config.toml
n_layer = 26
n_head = 6
norm = "layernorm"
positions = "learned"
init = "normal"
init_std_up = 0.0244
init_std_down = 0.00338
warmup_steps = 379
Each number is 50 + 12 x the weight over its row's rms, rounded and kept within 0 to 99. Layers, rows and columns count from 0. The size before them is the row's rms in percent of the matrix's.

# layer 14 MLP up, 960x192, rms 0.0694, rows 369-423, columns 128-191
057:38 46 40 36 54 63 40 54 66 37 49 48 39 30 47 29 31 61 43 57 40 37 57 52 42 40 54 71 54 48 62 46 43 48 58 43 41 43 28 53 56 71 41 65 72 55 39 44 54 54 61 53 56 43 51 58 37 51 51 23 41 39 39 44
081:36 35 51 41 75 50 52 64 47 52 52 38 54 61 81 49 59 47 49 51 45 52 64 65 64 36 52 24 64 46 46 56 56 50 36 43 40 47 33 59 74 73 55 40 56 72 53 40 51 49 39 45 66 53 59 29 27 58 32 55 59 41 51 31
074:45 27 83 43 50 48 21 40 36 40 48 38 45 58 45 43 58 51 51 71 43 57 51 53 51 60 43 41 44 13 56 41 56 53 56 50 41 39 30 68 53 40 44 42 48 54 54 41 47 56 33 56 59 72 42 43 43 62 60 58 73 58 37 42
090:61 55 61 43 53 36 44 62 34 45 51 39 35 58 58 41 67 33 45 51 50 46 19 52 43 40 57 56 66 42 57 71 38 33 70 42 53 50 47 30 59 65 71 46 54 48 51 54 58 45 49 34 39 34 30 60 52 64 35 42 42 65 55 44
103:61 55 59 66 50 45 42 48 42 47 27 23 60 55 59 56 42 54 60 68 51 62 60 49 39 19 45 50 37 56 57 73 61 52 37 51 34 64 30 68 84 48 47 40 44 57 27 47 55 30 58 55 32 45 47 29 42 59 56 53 68 35 39 33
107:42 42 56 58 77 40 39 59 50 45 41 31 53 65 51 41 55 28 34 65 29 45 32 43 58 49 59 20 57 43 69 55 35 41 42 46 48 56 40 44 41 41 46 47 76 56 37 50 40 61 65 29 34 75 47 50 50 60 57 48 57 52 39 49
095:58 67 52 26 57 47 49 71 45 44 66 66 39 62 40 27 25 26 35 42 47 73 63 51 51 38 43 36 50 66 41 58 63 46 32 71 60 17 50 42 65 18 37 53 40 58 35 49 45 53 27 43 52 49 53 42 61 51 46 16 57 44 27 26
109:41 60 59 48 64 46 27 51 44 37 37 46 31 56 53 67 85 30 58 48 56 50 60 35 71 42 54 58 48 52 45 46 34 44 68 36 37 51 56 40 48 39 68 54 62 44 28 39 44 58 57 40 51 42 41 60 72 63 71 53 31 54 36 50
085:49 56 50 42 62 51 55 46 31 37 73 53 29 55 64 66 43 38 45 66 34 72 36 56 44 47 44 39 55 54 56 63 42 35 44 51 59 30 66 64 47 50 53 68 77 56 39 40 52 45 51 56 62 50 50 54 40 46 56 36 44 54 35 43
091:61 29 54 31 51 42 63 37 53 31 52 52 32 52 52 44 67 44 50 45 36 59 50 33 23 49 46 43 60 38 35 56 72 50 47 39 41 32 42 69 61 24 42 41 52 49 58 52 38 48 54 74 56 58 40 25 26 55 57 53 47 55 42 44
106:51 60 84 44 51 35 62 40 52 19 55 24 72 31 42 43 43 51 33 56 59 59 51 52 47 52 51 40 58 42 79 50 51 26 64 25 38 58 58 66 62 49 41 20 71 39 46 28 48 36 47 32 45 37 38 40 52 24 68 49 57 37 49 48
134:53 50 54 48 59 56 42 47 24 45 43 55 48 33 78 49 62 54 61 48 41 42 38 64 38 40 68 37 49 52 46 51 51 47 56 45 26 49 54 31 38 52 59 50 72 67 65 39 47 61 54 70 22 55 39 46 47 34 53 27 49 31 36 38
105:59 51 46 61 37 56 48 50 63 44 53 49 47 46 40 42 50 44 78 57 47 52 40 37 49 45 60 43 54 38 47 50 42 59 46 47 48 45 49 43 29 44 62 37 27 60 53 26 40 53 29 69 46 45 48 41 19 23 38 57 45 44 57 48
109:43 63 63 30 55 22 47 41 46 40 55 53 49 34 50 41 43 51 37 73 69 77 69 48 27 49 64 46 38 39 52 63 62 20 70 48 33 18 60 45 39 46 68 58 50 36 33 45 35 55 49 24 51 73 51 30 63 40 47 47 29 49 57 49
119:60 55 71 60 58 31 53 32 54 45 45 49 61 53 65 58 46 43 48 69 57 66 35 33 43 34 67 54 40 39 65 52 53 36 44 54 21 62 52 48 46 20 54 50 60 54 41 51 30 44 25 25 54 83 63 54 47 44 43 46 54 50 61 30
102:46 44 54 57 48 44 44 40 53 46 36 49 59 55 41 69 59 53 58 49 53 42 20 40 57 53 97 52 55 47 65 65 77 57 50 38 39 42 45 28 53 31 48 48 59 55 46 46 42 49 47 34 57 60 33 43 66 44 62 57 53 48 57 38
093:30 39 74 65 69 52 53 33 48 44 40 27 32 48 54 58 67 29 51 70 62 46 48 39 56 50 66 31 71 53 58 57 50 70 48 43 60 65 36 41 71 48 56 46 26 62 61 44 51 57 36 42 58 74 56 65 43 61 59 56 37 39 68 48
110:49 50 48 50 33 23 31 53 61 27 54 54 28 43 41 35 42 41 39 66 68 48 47 39 48 42 64 50 57 55 70 73 65 37 44 60 62 35 54 41 35 29 58 42 53 45 58 68 46 43 55 32 43 39 42 50 64 40 67 52 55 48 20 35
130:72 59 72 56 51 46 35 37 38 55 54 44 26 48 74 41 69 55 57 56 39 60 59 40 34 24 64 34 39 54 66 35 54 44 57 07 40 58 38 68 71 24 40 36 67 47 30 32 61 58 56 63 37 55 45 65 45 46 62 50 50 50 51 19
093:60 59 62 59 80 42 24 48 44 59 45 47 48 53 55 51 55 39 48 57 46 57 51 43 48 53 57 60 66 45 58 53 59 47 29 41 47 73 47 58 66 35 58 62 47 56 39 33 57 45 40 62 48 68 52 70 37 27 47 51 48 60 43 27
124:49 56 50 46 57 53 28 49 61 40 58 46 50 60 85 46 56 39 44 54 35 68 57 25 56 47 71 51 46 35 46 53 60 34 50 48 34 38 35 44 65 30 44 28 37 50 49 39 47 53 43 35 61 62 65 39 45 44 61 29 78 65 57 58
081:32 37 59 31 53 32 45 41 39 41 42 64 68 49 62 64 59 45 55 68 58 51 46 51 53 42 46 48 59 64 48 48 63 59 47 49 50 53 36 45 56 46 72 65 69 74 45 57 45 41 36 42 48 59 45 76 68 70 73 32 60 46 57 36
119:48 39 59 33 60 59 28 53 26 45 30 30 35 62 42 63 55 34 67 54 43 54 20 48 57 49 45 42 72 44 53 70 34 44 48 57 35 47 51 55 41 52 38 53 51 61 56 40 57 52 35 36 19 58 48 37 66 47 53 55 56 55 53 59
083:27 43 77 33 63 54 37 48 50 68 45 63 46 88 60 63 41 30 51 50 53 59 50 48 58 42 53 27 36 35 46 63 63 41 31 54 57 34 59 58 51 49 44 38 56 47 44 35 35 50 52 51 55 48 39 52 50 70 44 56 58 66 62 18
098:46 42 53 42 63 42 43 54 63 49 58 50 50 47 51 56 33 32 57 37 67 58 54 58 41 25 47 62 36 56 39 64 66 51 50 54 66 53 64 57 46 42 43 54 53 65 48 53 26 42 35 49 56 50 53 55 84 61 55 46 68 36 77 40
076:58 34 27 28 53 37 67 85 47 37 55 43 62 46 37 49 42 45 38 43 37 41 59 51 46 48 42 38 75 54 52 49 54 41 40 56 48 43 32 37 49 68 49 43 45 57 44 60 47 55 52 50 62 35 43 70 43 45 51 49 63 52 37 40
075:37 57 58 57 52 44 38 51 37 55 49 35 43 52 64 55 54 47 60 52 50 57 42 61 55 47 42 41 45 63 52 25 44 39 56 39 38 56 32 58 61 49 55 46 64 74 40 33 45 53 27 36 61 57 49 74 72 56 46 47 35 60 51 33
089:44 61 58 50 41 45 59 48 57 20 62 53 35 62 70 53 55 40 47 57 36 51 36 52 52 51 57 61 40 64 50 70 45 48 23 50 56 69 57 41 56 42 64 30 68 58 54 34 27 48 54 61 52 45 51 75 45 25 40 52 43 67 55 53
081:40 43 67 31 39 45 35 43 56 59 72 55 47 39 34 46 62 46 63 66 35 46 45 47 34 47 53 69 43 30 32 43 66 60 53 49 38 58 46 51 72 61 49 58 57 51 53 45 41 56 33 39 48 53 27 69 42 63 39 59 51 63 49 33
113:47 63 62 49 75 44 49 45 66 46 65 38 66 37 45 52 34 34 43 80 50 50 50 61 56 49 63 52 55 41 38 59 58 12 51 43 55 44 56 60 60 47 41 42 52 55 37 54 36 59 34 44 50 58 42 52 58 47 81 25 61 48 82 48
121:67 45 58 55 59 34 43 39 33 56 59 51 55 44 52 68 47 59 55 59 67 42 39 49 44 44 46 45 52 33 37 56 48 37 63 50 34 49 33 44 65 35 43 40 29 66 53 39 43 48 26 73 51 67 40 68 67 33 57 08 63 65 54 59
109:52 68 53 42 48 29 37 36 58 43 66 40 63 29 52 28 65 51 67 65 53 45 36 64 64 62 48 65 39 60 45 66 49 66 53 42 46 40 65 43 32 50 48 55 69 64 62 31 63 30 36 51 33 42 38 73 51 24 81 52 42 45 30 56
106:50 50 46 27 48 34 55 48 60 41 53 59 47 48 53 44 66 46 58 46 51 47 20 42 63 71 68 38 55 22 54 59 44 29 52 52 29 40 47 23 29 36 44 34 47 54 60 47 26 54 44 42 47 56 17 55 60 50 57 59 43 34 52 71
082:27 68 49 46 70 50 58 49 56 44 38 56 45 77 42 47 35 47 55 42 61 49 40 50 68 49 42 49 46 62 55 68 67 37 30 61 43 61 54 55 46 34 45 53 35 43 41 43 28 36 39 25 43 79 56 51 80 55 71 54 55 34 69 50
123:52 58 56 68 48 49 50 40 50 14 52 66 52 46 59 52 57 54 44 47 60 44 46 66 37 46 50 34 56 53 80 49 78 38 76 57 46 25 55 58 67 31 47 42 51 67 52 52 62 43 35 29 37 49 61 52 67 26 77 44 54 33 46 29
106:38 50 69 29 67 48 33 47 40 49 54 29 43 45 68 65 52 29 59 68 52 67 36 51 38 50 55 44 52 51 47 45 63 55 60 33 42 50 58 66 70 59 46 44 64 62 34 25 31 52 31 53 36 66 24 65 62 56 50 42 41 53 73 55
082:26 56 65 55 52 50 42 52 53 69 46 34 58 57 54 42 31 46 74 36 46 56 44 73 74 27 52 50 45 61 59 38 72 27 48 42 22 55 33 44 53 37 46 62 45 48 47 33 45 54 44 52 38 49 44 52 94 39 52 58 58 57 32 43
092:53 45 63 38 51 43 65 49 50 40 59 46 41 41 52 11 49 53 41 61 34 60 47 39 39 56 45 33 53 26 56 54 51 67 41 45 55 47 35 68 42 64 61 49 35 41 38 25 41 37 49 49 51 62 42 44 29 55 40 52 56 40 23 43
093:62 47 52 51 81 39 49 58 44 51 65 46 36 24 40 35 44 47 60 58 41 58 52 72 44 25 47 37 74 47 55 53 35 49 31 22 47 55 60 47 37 65 47 58 59 57 36 48 46 51 43 53 48 41 52 44 50 33 62 40 46 52 41 23
126:69 63 45 23 50 39 42 53 55 36 69 46 56 37 47 50 57 41 71 65 56 47 59 46 51 49 52 53 50 57 64 66 76 32 46 33 39 49 57 49 67 60 37 37 41 66 49 59 57 63 31 67 39 47 37 33 55 17 62 40 54 46 78 42
114:22 49 49 28 73 51 43 52 32 46 45 52 47 44 49 38 78 40 38 46 51 40 38 49 46 54 56 44 57 29 50 49 37 56 65 55 39 52 38 41 45 50 61 44 44 59 49 44 48 53 61 61 52 40 37 39 59 59 75 44 50 43 43 53
082:27 57 63 60 45 42 33 59 58 28 42 47 48 54 41 51 65 37 50 48 65 53 51 49 42 50 45 36 60 35 57 36 53 51 69 52 62 54 17 46 60 38 72 49 33 56 39 42 46 70 37 28 49 56 57 53 48 56 69 49 41 61 34 31
078:45 23 68 33 54 25 39 40 56 42 56 35 62 60 51 60 67 41 59 66 57 55 52 39 19 43 51 32 51 28 42 52 57 66 43 40 36 49 28 71 71 41 56 44 55 62 60 61 40 44 30 39 62 67 59 26 50 42 43 26 54 42 37 35
110:60 54 37 42 54 28 34 48 45 35 78 64 42 52 48 54 66 48 54 58 36 53 28 50 39 35 39 54 34 39 41 54 48 62 48 31 42 59 50 42 59 60 47 46 56 58 41 45 50 53 32 69 63 67 43 66 54 38 54 49 49 67 62 46
114:42 69 58 33 68 51 64 58 47 47 53 44 56 56 41 59 48 47 46 30 62 55 35 65 42 47 57 48 40 51 54 57 49 40 63 43 47 32 45 43 46 29 47 51 54 35 51 43 45 19 65 39 50 58 39 22 56 53 65 41 62 46 63 52
084:51 44 56 48 49 40 48 67 43 34 23 18 44 65 41 40 45 31 31 62 50 57 50 57 34 35 44 57 45 39 65 52 38 53 44 39 47 57 31 37 43 45 35 64 71 49 47 51 50 64 55 36 57 74 46 47 68 50 66 38 44 35 39 54
086:51 52 50 48 76 50 38 43 58 39 43 47 48 40 33 74 41 37 57 64 42 55 33 41 43 47 55 44 74 53 58 50 54 48 58 39 50 63 41 32 70 60 65 47 42 60 36 40 59 47 38 64 38 49 43 59 79 48 52 39 38 50 65 51
099:46 42 79 65 64 46 41 36 33 39 56 62 41 31 59 38 55 58 44 66 47 43 53 45 44 48 56 27 44 31 53 64 63 48 44 45 54 56 52 66 73 33 56 57 39 52 36 30 37 65 67 67 45 67 55 59 72 48 66 51 52 36 47 57
120:55 56 50 44 70 66 60 51 40 61 47 30 54 36 54 50 51 36 70 56 48 58 34 52 42 45 50 40 67 47 48 62 46 29 66 46 47 49 36 52 41 50 51 25 24 55 59 36 50 55 44 43 24 54 37 31 36 40 47 45 54 47 50 59
115:48 36 52 42 67 27 49 68 10 41 72 57 42 49 56 48 47 45 45 60 62 55 30 41 39 29 53 55 61 57 49 57 80 24 47 50 42 36 33 43 72 24 68 25 48 54 46 57 63 33 39 32 53 76 49 48 64 58 52 59 62 72 42 29
121:73 50 46 56 53 58 65 44 46 38 56 42 31 32 48 49 74 40 54 45 48 56 62 26 30 29 47 21 64 42 59 60 53 23 78 58 40 31 38 50 50 51 56 47 37 71 35 57 51 48 36 40 50 47 44 57 49 48 51 59 33 42 57 56
104:35 59 58 31 31 50 38 45 51 52 39 56 48 39 47 31 54 55 51 52 47 50 57 66 56 30 66 43 54 48 65 57 45 64 48 44 57 63 63 40 53 63 53 47 75 36 52 55 62 56 42 66 51 45 45 32 56 33 77 48 47 34 62 51
080:47 53 39 51 61 31 35 35 42 54 59 39 62 60 63 48 42 53 71 59 37 61 54 72 33 52 50 51 51 50 44 38 45 73 29 35 39 72 57 48 72 61 64 52 57 63 37 41 31 55 35 68 54 96 47 56 38 47 56 47 44 56 79 34
103:72 54 47 63 63 31 44 56 38 48 49 46 42 52 73 45 36 47 50 55 38 44 44 42 46 51 48 29 36 34 62 49 58 30 46 47 30 45 60 33 65 39 50 64 45 39 58 34 29 54 51 37 41 55 52 45 57 48 53 54 45 47 53 41
073:64 42 57 33 28 55 55 49 58 50 62 32 41 38 48 35 29 49 50 60 44 53 55 57 21 56 63 68 56 45 54 47 45 55 45 30 55 28 58 47 54 50 46 54 57 45 57 44 43 48 64 60 60 49 21 69 41 73 49 71 52 34 51 49
# layer 14 MLP down (transposed), 960x192, rms 0.0578, rows 369-422, columns 128-191
070:53 47 55 61 44 48 54 47 46 61 47 46 52 72 37 60 71 54 41 41 61 49 44 50 65 50 44 35 55 50 41 73 60 64 47 68 63 53 66 66 54 28 53 46 46 41 51 57 39 54 37 63 54 59 52 55 55 64 44 59 45 45 63 43
090:54 65 63 39 27 58 56 56 43 54 47 45 55 45 75 66 49 62 54 46 68 46 72 35 55 60 80 53 44 50 63 70 37 51 64 69 51 60 42 29 77 51 57 56 68 50 40 63 57 68 62 53 50 59 52 54 42 54 46 47 59 65 47 55
088:46 63 55 60 61 64 39 50 48 55 37 35 61 65 48 49 49 76 55 34 50 66 52 29 47 69 59 79 40 51 62 48 58 53 38 53 36 44 26 40 60 54 47 45 62 44 54 68 57 74 57 48 38 43 52 44 40 58 77 25 43 55 43 36
097:36 20 51 31 30 50 51 56 44 46 48 68 64 49 68 26 51 55 56 58 33 59 88 32 67 63 59 48 62 47 56 40 40 43 57 53 48 44 35 50 43 57 58 68 46 44 45 39 75 51 45 72 72 52 65 42 69 74 29 36 67 41 44 67
098:27 54 54 41 14 41 43 61 64 65 53 62 86 40 53 33 45 42 41 47 62 54 38 59 38 48 61 60 44 48 47 49 66 39 56 47 35 27 77 45 52 49 48 81 60 37 49 45 55 61 53 40 48 55 41 45 49 55 49 63 61 52 59 24
089:50 33 55 46 37 43 46 41 57 43 61 52 47 12 57 29 47 59 60 51 62 25 41 35 51 35 44 44 47 50 50 50 47 49 51 51 40 42 52 49 55 43 51 52 49 63 58 58 51 47 43 47 56 48 34 62 50 41 48 58 53 50 55 49
073:52 47 59 56 23 46 52 47 52 49 55 68 65 60 52 50 45 38 48 62 71 65 53 29 66 39 53 70 47 53 74 37 47 44 48 33 46 72 44 44 49 78 47 66 39 37 52 33 38 36 56 58 36 50 62 16 52 44 47 48 41 41 63 58
106:63 52 37 48 60 36 62 60 46 40 48 57 30 40 41 35 44 64 62 53 36 52 54 64 55 57 69 56 58 36 32 43 48 64 24 44 27 33 80 53 63 38 42 49 59 53 52 48 52 66 38 46 52 70 40 44 26 75 44 37 48 25 50 31
077:41 49 52 58 56 53 66 61 63 53 54 48 53 61 66 48 57 66 55 41 64 45 55 41 37 51 67 44 56 12 56 51 62 49 43 55 40 60 33 51 58 57 45 27 52 56 55 42 75 55 65 38 48 60 67 49 36 62 22 60 71 53 43 28
081:59 32 39 71 43 42 61 61 63 33 42 44 42 48 57 40 51 60 45 47 63 30 48 47 44 71 34 39 53 48 61 41 58 55 49 55 41 48 34 49 44 63 46 32 60 58 70 64 36 56 58 58 64 31 41 40 62 38 46 62 50 44 50 41
103:37 42 42 56 67 16 53 64 64 63 59 46 53 30 54 46 47 55 55 61 36 60 49 68 46 56 51 73 57 39 54 58 57 66 36 71 60 57 45 48 49 41 49 62 27 55 51 45 28 49 61 55 56 43 70 54 31 53 38 50 61 59 63 71
145:48 34 50 35 62 66 34 59 60 34 42 31 50 62 63 57 59 40 43 47 31 41 49 86 41 43 39 58 63 41 38 45 41 70 53 58 64 42 51 34 40 36 65 49 57 29 35 51 52 30 31 38 37 52 60 46 49 50 40 75 61 60 63 48
098:50 43 33 57 43 57 53 37 39 46 52 37 51 59 45 56 81 59 20 66 57 38 55 51 35 45 45 68 53 33 48 38 43 40 62 52 40 47 52 50 55 53 41 49 42 32 67 63 34 50 60 62 33 46 51 50 75 34 28 36 54 38 34 33
108:59 53 44 47 68 55 66 40 54 36 52 42 61 46 57 58 55 53 41 60 42 47 51 45 50 54 42 60 46 61 53 53 42 41 56 66 60 33 46 65 53 57 58 33 41 31 74 68 44 54 40 54 81 37 29 59 41 56 37 45 38 58 37 58
123:68 57 59 52 28 56 52 39 68 51 62 46 57 60 70 52 30 47 54 56 71 62 52 34 60 54 51 22 48 43 37 36 41 46 37 31 73 39 67 48 45 57 56 35 44 26 61 51 47 47 54 68 59 42 61 35 45 39 57 56 44 74 41 39
094:53 58 64 33 42 36 42 59 57 47 58 37 38 54 75 22 36 50 41 52 71 61 62 60 43 52 10 53 69 40 52 39 39 55 64 53 74 51 66 70 39 57 54 59 59 55 40 53 45 44 33 63 37 42 64 55 55 64 43 29 53 31 57 53
080:49 58 40 40 64 39 43 39 53 58 52 66 56 44 49 39 49 66 38 56 29 30 46 40 39 39 39 44 61 48 40 31 49 51 50 46 59 41 55 46 42 55 56 52 59 42 47 69 37 43 41 44 59 39 49 56 40 65 29 42 53 33 54 41
111:54 63 57 51 44 58 46 40 43 55 49 38 49 51 68 53 39 32 59 21 60 33 52 45 54 47 79 55 39 43 25 43 46 67 36 51 40 54 52 42 67 60 37 54 62 39 59 45 32 54 56 54 67 47 41 39 55 64 40 46 61 55 28 45
138:55 25 33 34 57 67 29 38 51 72 81 35 31 69 45 34 53 42 81 56 50 41 62 55 51 57 50 44 41 45 45 56 40 39 52 47 26 46 56 48 40 33 42 55 56 48 50 49 69 53 31 60 55 33 61 78 52 36 56 65 53 47 31 53
079:45 56 52 44 22 56 56 41 55 49 53 46 54 48 47 68 39 76 38 62 56 35 47 54 64 58 49 40 34 50 30 50 52 59 48 42 52 40 23 30 34 69 53 36 51 31 61 46 65 53 43 51 54 49 56 37 49 69 81 64 56 38 30 38
124:52 51 51 46 49 47 78 35 42 50 42 49 51 46 63 37 50 54 67 45 47 68 18 32 48 48 60 48 46 38 53 41 63 72 52 79 49 52 33 40 23 48 54 47 62 34 75 50 34 60 53 47 81 57 48 50 53 41 45 37 56 79 43 57
078:33 63 31 66 67 63 56 60 53 61 60 49 46 45 47 45 51 65 34 41 57 33 75 37 43 65 49 41 47 25 59 67 35 61 57 36 67 34 40 62 74 42 33 48 76 49 53 67 66 28 70 30 49 47 49 48 56 44 42 73 50 58 36 52
118:56 65 61 52 30 42 46 43 36 52 63 42 47 55 65 56 45 37 50 61 46 66 50 39 53 63 71 63 37 50 45 51 51 46 32 48 64 67 60 43 48 52 48 48 55 39 50 35 52 42 71 45 53 65 32 62 43 57 42 43 38 37 79 64
078:60 57 29 47 63 58 64 31 59 58 48 56 40 42 51 66 38 56 61 56 45 49 48 69 35 49 59 63 26 70 44 54 44 39 59 39 52 25 57 66 72 68 57 40 61 45 63 80 54 38 69 45 55 34 59 47 48 61 55 50 66 20 41 70
099:70 58 54 51 55 43 79 70 68 47 72 58 55 65 60 21 67 66 44 52 39 47 39 63 69 68 39 60 36 34 55 64 67 60 36 44 26 60 46 39 49 65 63 44 46 42 69 65 60 53 56 59 49 38 51 33 34 40 39 64 46 37 49 51
081:54 64 48 79 46 48 66 48 57 56 49 58 48 41 54 37 32 66 35 40 57 38 37 53 68 51 49 69 51 64 67 63 60 52 70 58 51 49 44 60 49 44 42 50 56 29 44 50 55 70 45 47 55 63 59 38 57 43 71 47 59 57 59 45
086:63 60 51 51 63 68 33 58 32 49 48 51 52 34 44 48 62 93 54 32 49 44 48 31 70 68 69 58 23 62 45 65 34 55 68 43 45 47 61 31 59 49 45 46 64 33 46 48 65 50 59 53 16 40 53 53 49 38 44 48 48 43 51 47
081:57 45 62 43 39 43 51 55 63 55 51 58 57 38 32 38 45 71 53 43 51 62 44 49 62 64 54 59 60 29 36 47 53 52 46 46 39 58 60 36 52 62 60 34 68 51 53 79 41 48 57 35 46 54 57 37 70 43 69 35 37 45 36 56
086:51 56 44 46 49 69 61 48 37 77 45 49 53 68 61 47 41 57 63 71 46 55 48 65 39 47 55 31 46 53 48 72 50 54 57 66 78 46 62 68 43 52 57 66 41 24 53 38 57 67 33 62 33 45 36 33 46 43 42 41 64 33 52 64
117:46 50 42 41 45 52 48 59 56 45 52 55 54 48 56 63 58 45 67 34 44 42 43 81 48 57 71 74 63 45 54 56 51 39 44 47 77 45 41 39 52 80 33 56 29 60 51 38 44 57 44 48 41 62 65 57 62 48 46 55 56 46 52 42
121:40 53 46 55 26 39 43 62 52 31 46 47 22 68 67 48 52 51 61 71 52 53 73 57 51 36 43 66 47 50 57 69 47 49 23 38 40 64 66 63 43 64 49 36 58 33 40 38 65 44 38 40 47 62 44 55 38 43 57 67 42 35 38 66
107:51 53 48 71 59 55 83 58 56 29 48 51 47 65 54 63 40 36 28 63 45 53 46 34 48 52 38 78 45 57 47 39 47 53 48 50 51 41 45 49 50 14 34 38 53 50 46 37 61 62 58 38 61 71 69 49 46 41 39 45 52 71 80 20
098:27 73 46 46 69 57 53 31 49 48 31 58 64 47 27 42 41 58 47 82 53 37 36 50 36 44 48 53 40 67 37 37 59 59 62 35 66 76 52 61 66 49 48 57 56 58 40 43 47 44 44 56 39 53 68 33 41 42 44 61 54 56 60 57
076:42 45 55 34 57 45 54 57 53 40 47 33 50 50 49 47 55 52 43 52 75 47 60 39 25 60 43 63 50 53 52 28 31 40 76 73 67 42 50 36 63 76 51 52 64 48 42 60 58 56 53 80 32 56 49 58 33 69 40 56 38 64 35 36
121:61 34 56 58 43 45 38 40 60 67 43 17 30 39 49 38 67 46 49 50 35 53 65 55 59 38 57 43 69 43 39 54 36 50 45 55 43 62 61 31 45 66 54 58 30 42 35 51 42 54 82 48 53 36 22 55 40 55 60 52 48 61 65 61
102:41 15 66 46 44 47 64 71 47 47 51 57 34 24 61 59 45 51 49 35 51 68 58 70 60 52 21 66 44 41 54 46 41 17 44 65 54 71 47 49 54 69 52 47 39 58 52 62 59 57 50 53 68 50 38 62 40 51 66 34 55 55 48 55
072:54 45 42 35 38 38 63 42 62 51 46 48 34 38 48 53 53 59 51 59 56 54 63 45 31 51 56 62 55 51 69 59 42 56 52 49 63 58 82 66 59 51 44 34 34 66 37 69 58 50 50 46 62 36 56 46 53 55 53 43 51 48 41 48
095:37 58 65 23 54 56 44 68 40 62 61 23 41 40 41 63 53 41 60 43 45 53 46 40 45 65 33 55 55 58 82 58 44 45 51 47 53 57 33 35 69 65 30 33 38 38 54 47 55 60 51 38 56 48 50 40 56 49 57 50 42 47 53 48
072:19 69 54 36 46 52 51 48 55 44 49 38 45 57 50 61 71 55 34 41 59 25 41 54 45 37 44 49 47 53 61 46 62 71 44 41 45 54 47 62 35 33 38 61 72 37 66 34 64 63 39 37 47 50 44 66 58 63 54 55 45 51 62 48
132:43 37 70 34 50 68 56 29 49 77 28 48 58 65 65 35 40 64 46 52 73 39 39 52 35 53 39 42 60 34 30 50 51 38 48 52 41 45 55 52 60 33 43 78 49 60 65 41 52 55 54 73 52 36 62 42 41 31 55 56 57 40 49 52
111:46 39 53 53 68 45 41 69 38 49 58 65 60 37 76 37 28 44 28 58 50 71 43 38 31 59 53 41 51 37 39 30 58 33 36 51 55 41 52 53 69 46 39 57 48 32 55 46 38 48 73 39 48 31 50 69 36 59 62 40 67 52 61 62
095:48 74 52 63 27 56 64 48 45 59 67 62 65 41 47 50 27 70 62 36 53 32 46 31 74 65 67 74 33 43 58 46 50 49 49 52 55 57 47 48 53 56 32 39 59 44 57 49 56 46 74 46 35 37 51 66 51 33 47 63 55 40 45 52
085:66 46 42 37 29 49 34 47 52 42 52 30 40 21 54 53 55 78 39 38 73 58 36 49 38 50 43 60 39 61 52 74 67 68 49 66 50 65 40 58 68 55 54 51 52 57 46 70 53 58 59 53 27 38 60 54 32 65 63 64 64 39 40 39
113:63 49 57 27 13 49 55 58 70 44 66 59 53 42 38 33 34 48 36 57 50 31 58 44 60 46 60 58 44 32 37 56 73 33 55 44 56 38 43 38 54 46 51 34 32 37 53 56 37 68 48 51 56 72 57 49 36 54 37 53 52 50 54 50
117:53 56 60 17 51 30 62 34 45 51 46 59 57 42 50 65 38 45 54 50 49 52 41 54 69 26 26 52 35 74 57 56 49 53 55 48 60 48 78 69 57 62 55 24 58 70 41 27 40 68 51 33 50 52 44 31 62 51 72 55 31 49 60 61
091:53 63 38 66 34 60 54 58 47 69 47 58 66 36 55 51 54 65 40 42 70 56 50 56 55 62 74 50 21 49 57 53 57 17 59 65 55 70 43 43 53 57 40 60 65 40 47 55 61 42 58 54 27 43 61 48 58 54 55 48 56 70 48 42
091:67 37 40 43 66 50 62 44 51 60 56 52 49 47 68 62 67 66 54 43 42 52 64 37 55 53 85 47 34 52 55 37 42 40 45 57 52 38 36 38 51 50 43 40 55 40 52 52 66 65 76 44 43 31 58 59 45 50 51 49 54 57 55 42
089:49 26 41 45 35 48 27 58 45 55 62 59 40 67 40 51 50 44 47 42 31 70 50 50 56 50 60 53 62 56 47 40 44 44 50 54 56 49 50 40 45 49 65 67 44 65 53 74 66 55 30 40 30 68 50 59 35 44 51 45 50 51 56 35
118:44 61 35 44 74 54 67 50 49 49 72 69 58 49 60 56 56 47 43 47 52 58 49 35 44 65 51 50 35 50 43 66 47 60 67 67 65 26 45 55 33 80 68 55 54 47 53 40 38 46 61 48 42 43 52 43 39 56 35 44 35 27 57 49
107:72 60 38 42 58 72 52 46 64 55 47 44 57 46 52 30 56 54 42 28 51 64 42 33 67 51 47 59 59 42 61 46 63 60 29 54 38 37 61 49 38 48 45 48 45 35 51 51 53 59 52 47 59 38 54 28 83 41 50 48 46 42 51 58
126:60 43 38 38 62 71 31 71 46 50 68 56 72 63 60 27 46 41 47 59 41 50 52 34 35 53 25 40 62 50 57 50 50 67 56 25 59 52 46 65 20 51 65 59 49 51 37 36 42 46 56 61 69 56 56 38 41 58 42 54 49 28 55 31
099:53 73 57 55 53 45 46 55 54 47 66 63 63 60 32 44 49 39 31 72 51 30 54 55 34 44 31 47 29 39 43 47 42 48 42 53 46 44 54 53 55 20 48 53 47 50 40 58 32 45 56 49 63 57 51 70 59 35 28 66 32 66 53 27
083:47 39 56 55 53 39 50 56 47 49 63 53 52 54 49 57 58 77 45 61 70 67 64 51 53 62 70 63 25 46 55 55 46 49 46 31 64 34 44 41 54 50 26 64 68 38 46 41 49 51 79 34 53 32 58 55 36 40 44 43 46 44 39 63
105:28 41 45 31 43 60 65 39 53 53 65 40 46 58 44 50 68 28 48 37 27 65 54 40 49 32 43 54 58 46 37 42 17 74 70 48 72 38 67 57 51 54 52 28 51 61 47 55 51 50 25 37 52 40 58 51 36 39 30 60 75 50 36 51